Weights of a small transformer language model: LayerNorm before each block.
Each number is 128 + 24 x the weight over its row's rms, rounded and kept within 0 to 255. Layers, rows and columns count from 0. Numbers have three digits each. The size before them is the row's rms in percent of the matrix's.

# k: layer 4 attention key, 768x768, rms 0.0183, rows 52-62, columns 128-255
# q: layer 4 attention query, 768x768, rms 0.0189, rows 53-62, columns 128-255
k52 107:119117106179131133116132122152112082129113135137129142126121125100145102167127152123140137107158149138112084112112113160126115122099109149120102131129155097095154132110122119141138117150126148115134091113147158132136155118164138151114117122173138137125135123139126158109106160118137126150146111205155122159111108121153114142122115122146105164144094155110125133173132115165153123136144
q53 096:115168141139145136114129125120121163094110113171141190160123155135132116117151142123117100109080102152117094158109135125150133133104168089127138132102141122188137154125121117083137112125147105104138152086145129151161097154137134130133113165111158140123133104100152150134155073145131152096152121085141124116130150153151136098151160120132112106118115129110152163174115122129127165147144
k53 106:081101162121108165166167131170109114119123165132121114148151159133136109105131163142128067122108122120125106104139121116134105133149150129122097123108144115083164163117119104105130124109153119108105182156117136139160150122143151131126173132105130121111082108124128144123105123131155149134100125147146154092133162136114173108151130153133113160121164122158092144163121097156109109121128
q54 102:133121140151121177113120098142085136132131107174108172082139096107110134149110139060202091146088109159100158121128128140113127132149117165132116198166137117173157091121137145144131124100105141118126087085093146103145091136130134118103094154167123111119128142118086142121134136119110104113163142136117144159141142127118099157166114115118139076113136122140071131144157129134110138130137
k54 111:141129091147078144149115135114099146121156148130116115125119098139098129146160118158176078139144124135125140136079115159118100147168131119134145148111113128164152139146111119119135125100127129177138137134142070086141099107137154131135104102122148096150132151121130140099125091138143131164087140130129113082119102161078141127115119128105171128123069113147127158139131086136121061123117
q55 094:162120143057198160101169143076123088130123179129134089138122139098123166132098129127130137093143139096110171135142107068115126130124176157138124133134091096124138142143117116117084123140128159117106100146124102156100130141145136115133181137106144143130164126143137097129162128097141131142120144113107118163098144158173122113098135121137128125132131138105119122114143116087157139166174
k55 105:110141116133145119121198136087167110164131133144115125112129135116137113132117177109111095155107137089111138123096130136107117125148111132136099116118111128084134112094172130143151131145108095147158114124144156145093159104140138136156140118125138133105133136100083171119139165172116094129123174167164141115163143094162167135124143119151144104087121161127144152089115098118122118101086
q56 248:162154108123136163104096113116133106100127067134116106122107129126139090138130132109127108162145141166141076150102116137146151079161139126127108147133145099111164120112167127143161082129089092140138111080073190111125121157130168112112110109151134119112164150130091110145130141156132104117149129163190162096143169130100125108106149100081122139110121147146130128172137163186171116139108
k56 103:129140130135102088179078098081118138136160167113118141150103113122153115135152127137144122150126100143147203181196164177166130151125102121134136105137153115096151116139148133126095165181157083174135103134123143141142138084130121136114127129108102135114159153127097116131085125117134158096109066137120122138155124128186123135111134160135082114138085148129133121133141092140157144092103
q57 098:144132115069140126092179130117148113108085103166131091144176140114149108145107119135140177084115130141144114121152144097137134118148134123147138143134095130128142140100137120161129155106123100157093126069125178115117133114140123120123108106153161149155186123070137106095189123147115124125162113114126140121127092108060088095102138123111120166125107179121178115147095134122134125150121
k57 112:145154145122094101115120101129157118107116165140113126128101132133138122115126152065104173107169136081162156163131163181112126131161160156126153150162073101136135153120102152126140135128143113140117114105120141135128166130125132108097170127137139138100150185137120137132156126126106116118131143139103128151119144116181098122120146116088097128145098171127148113184146127188169122135108
q58 101:125132102133133121155111132127151113112099107094124125125124099108079113118101119110139126149114119104127115168088122066117099156102131120113117115163136143120185189122113125139131103133132093071100108077113156143104115167120109118086146159144103131146151121136158096143140164111121157142202158148120103067108127099133116113150144139138126130145147095115160124180168132095140142133146
k58 103:093110128127172117119115142127133133104092144133124139116104139109158107106151137123122175134141122108094101126099110124144140105156142109145050165138145148138190145118099125133172162124131158123103164151114153168137174116129136140130152145130100134103150097135104135100098134141144140138102136163087102137115132109104153098145072146139136121165103100129118121171097143145143104144121
q59 100:136127150162146167137155141121100107114136132118062144084111101131164112128144149119144104158151157130139095106127119168129151122125153147134104165205092151140130181097105148089172119123160101127137098129146161136098138100135157137113127111073127118091128154189129115135178117090123144138094116118146164075153189185161178107121157145088103126183121174138183110124113127168147176132117
k59 111:145179118125172092142132140141115109152161136138103094073125113143125077149104148095118127138100104129136177144144143119121143129116157132113178173110107107128077094111130106131116126127145159095120145115115156135106155135124134115093136108138143164126101174108159114164134158140132174165116140127128153140139124123147113101134122116152134135130055184140172117141122141129112120109117
q60 101:140118104166113109098135109125162144117134098142154125166076140090189134128163136130103166129124139096101136136110134126110123124145116127137116149108114150164089116093121108074125174103114099138104140163147114156094111124114134145118141117079145112142119135139163101168137136090135134074148124124111128164128125166120135146126114122092138141135143101100093151138118129143121113142101
k60 104:112153142141098136119135119118149160137166129150185124107158141126157102138109121129100168119076148123121131112126141131132134175106141125135102143121151148111146071148126137155119092130112105107120141126129101138088127131174132133112133141104141140146158057109148145086150131139123101110115116134119158095108119124133102091122128110111091141149168095092118173130127107120161131165187
q61 086:112150147110130110141101149143163161134073119104101154104185078119107069110157140147145118178111090152143134126129120134144130139108180124093144133159131145122097171145126145195139157100120098133165132087136147154144167123146106138122119176123116105128177150129134126152151101116121135148143166162128124142135142129121118145153155126111144116137087120130149138100135124084100079125111
k61 111:132153101140155066096115068138149131147123104147098088124109097123107082128170140133169124134096111128134137120107131118142153094100132163136185178147101118110168112098157121106161127157112148086113150107127114144083150143126152103111149145178146138107134193175150126164125133129107159137120127174115143147141145172120135136126099133159144134166087143173146101132137127114176097151121
q62 103:159126164093182137127089130099133178092159154087113131153152110129152078090118138122090153136155095094172154126113136121116097102127108168112121142141125153114086136086116135179148180150144110124111144122165107108147162136145131109099156144113138151134158095072143136131126113103106166164145087126137090091153142131107143132098107131145126122127094135154139131102120129111133177149145
k62 110:125165101105176129126120122151116119058148122071106116161132113150112107127109143163076164127131137166131112144143161132164137129112133172088105139122161154136115137099150143172145129130156165122143127133143139152126183144156136065142174118092134132084057102108146129128104114173096155123159060135145143129164130117139162123110150144124155165122187129155110124090143163084097149108135